Weights of a small transformer language model: learned positions.
Each number is 128 + 32 x the weight over its row's rms, rounded and kept within 0 to 255. Layers, rows and columns count from 0. The size above them is the row's rms in percent of the matrix's.

# layer 3 MLP down (transposed), 896x224, rms 0.162, rows 747-758, columns 0-55
size [ 95 103 103 110 102 100  98 108  90  87  96  92]
[[ 63 151 166  90 130 127 118 105  96  95 120 166 153  99 132  95 126 118 145 154 121 156 126 114 116 146 151 169 108 114 146 111 140 148 120 130 132 160 131 104 158 155 154  48 179 132 165 141 120 180  77 131 128 122 123 138]
 [110 103 132 144 122 111 130 106 103 175 125 110 173 160 165 114 130 117 110 173 130 125 138  89 148 157 174 190 171 182 121  93 184 133 128 124 190  72  94 138 137 129 129 153 147 114  81 161 209 132 150 137 110 119 111 147]
 [ 89 130  75 134 132 156  95 187  99  84  97 148 111 132 108 103  85  94 158 174 175  81 102  85 133 153 193 125 172 126  73 112 137  98  72  95 104 156 101 129 136  55  70 157 110 144 105 140 104 120 164 108 192 126 121 126]
 [170  90 139 123 185 135 134 113 204 119 186 162 126  80 143  64 177 123 119 173 141 119 138 111 163 138 157  86  83 131 142 147 128 139 174 136 165 164 125 108  89 108  51  81 158 150 111 159 118 145  98 138 157 117 138  98]
 [167 115 136 137 126 164 100 113 137  96 117 116 109 146 118 154 226 158 141 147  96 118 144 151 106  85 123  99 140 186 132 151 136 170 173 175 137 113 134 142 120 141 115  82 108 118 131 132 161 110 148 102 176 153 125 117]
 [163 125 152 120 138 112 103 144  84 112 126 116 201 190 107 106 113  85 180 142  95  98 140 141 161 165 110  90 119 173 111 118 114  60 118 104 139 168  72 113 141 137 174  87  67 134 102 114  97 150 112 151 157 108 177 167]
 [138 111 134 121 118 107 120 159 143 129 168 146 196 167 151 158 115 106 143 125 152 110 109 135 171 137 117 101  93 126 128 119 113 166 135  83  79 153  69 171 131  34 116 153 145  88 143 135  95  83 135 123  89  61 146 153]
 [127 127  62 196 118 171  95 185 128 114 119 123 165 198 134 137  79 135 101 122 171 123 109  59 141 108  96 207 147 165 131 151 131 167 101 107 130 117 134 140 118 116 178  98 162 115 160 135 144 109  96 170 151 112 120 108]
 [131  79 148 113 138 153 173  72  71 140 143 130 157 119 156 110 121 122 144 109 191 113 125  81 129  58 126 104  37  83 101  86 160 160 129 104 156 116 146 132  65 152 105 140 194 101  91 129 105 143  96  78 143  62 104 154]
 [146 105 134  91  67 138  57  85 144 135 129 159 108 180 106 137 122 120 102 107 140 153 108 144 131 108 136 118 136 126 142  66 108 106 110 175 136 104 147 156 197  54  94 106 106  64 120 127  81 155 131 187 108 173  62 123]
 [153  50 147 153  85 169 113 120 149  79 133  99 175 161 129 171 109 162 118 121 154 130 117 170 132  82 128 131 123 153 182 190 117 168 139 112 206 158 104 173 190  99 129 123 109  86 155 170 114 164 101 164 112 119  90 215]
 [ 96 138 201  92 118  52 128 117 137 108 138 138 173 129 108 117 170 165 125 116 130 135 118 158 136 165 132 139 142  97  60 177 120 154 112 137 102 130 122 178 129 122 115  97 124 146  92  96 136  88 128 147 121  88 156 124]]
# layer 3 MLP up, 896x224, rms 0.0908, rows 748-759, columns 0-55
size [103  96 100  98  97 100 105  99  94  97  91  88]
[[148 130 151 115  88  89  42 157 213 109 156 110 100  81 173  83 141  81 120 121  78  36 140  94 104  96 141 152 159 101 112 134 122 140 126 142 138 143 126 105 164 160 212 143 127 110 161 124  77 121 120 116  97 133 143  95]
 [142  87 156 101 151  94  82 154 165 127 101 133  93 162  62 190 138  94 145  38 148 148 126 109  73 100 154 132 143 160 129 133 168 117 112 115 105 135  92 103 136 104  74  96  76 136  62 145 150 122 116  65 149 146 145 153]
 [ 92 141 116  89 111 103 133 165  65 132  98 112 119 143  91 161  96 131 119 174 163 116 124  80 108 145 142 164 141 159 123 124 146 164 154 178  75 113 112 130 196  92 151 140 178 178 126 112  98 128 168 121 106 122 112 124]
 [187 124 130 154 118 103  91 145  93 132  25 170 127 119 151 133 181  79 123 118 135 196 182 111 104 124 144  91 114  84 115 156 134 100 108 133 106 176 110 168 116 100 103  82 141 133 112  91  84 143  85 138 184 148 108 164]
 [140 157 147  80 177 171  91 102 108 135 133 107 100 152  96 104 129 114 123  64 162 146  53 173 119 137 143 156 176 127 189 128 151 138 169 128 199 138 123 132 136 128 125 166 129 128  70 121 160 150 181 153 153  93 130 165]
 [178 168 148 125 128 132  96 116 150  76 127 140 144 122 109  74 125 186 138 146 146 157 165  90  98 181 123 110 102  97  91 137 181 102  75 176  83 168 145  88 154 132 133 194 140 141 122  44  24 120 144 161  88 153  80 205]
 [137 149 123 125 144 132 105 110 170 125  95 160 101  54  92 113 160  93 137 121 160 147 127  39 118 141 104 151 119 127  88  75 117 168  59 143 185 127 103 110 115 160 146 137 121 142  50 164 138 105 117 122 106 132 190 179]
 [ 99 109 109 139 149 121 153 164 122 141 120 101 106  99  72 177  89 185 110 147 114 122 149 168 105 171 107 121 201 137  87 205  53 121 132 167 123  93 121 105 155 117 150 119  87 165 224 157  63 124 137 170 121 208 137 149]
 [148 151 136 144 144  96 117 139 146 128 170  98 192  83 125 118 170 124  67  91 151 128 130 138 141 143  94 142 143 123 123 230 109 153 139 119 139 171 150  91 112 111 116 126 143 138 133 111 174 110 183  70 128  59 122 123]
 [101 149 116 149 144  80 107 119 125 115 151 116 117  93 113 130 112 123 119 138 156 202  84 132  27 110 116  52 137 135  72 111 176 105  93 113  76 131 170 169  72 123 105 120 147  86 120 105 125 113 170  87 151 204 141  99]
 [170  82 138 129 128 130 106 148 184 137 162 137  53 157 111  68 128 166 186 155 120 163 165 127  91 130  97  95 113 141 143 109  87 176 121 103 202 128 118 143 114 159 112 102 103 168 133 151 139 175  65 122 129 167 156 121]
 [151 117 113 211 137 153 101 227 143 159 126  86  65 114 133 163 117  99 102 148 144 110  82  39 155 131 132  37 104 147 155  95 106 112 124  79 135 142 158 125 141 104 127 138 180  66 104 121 145 126 100 152  72 131 131 111]]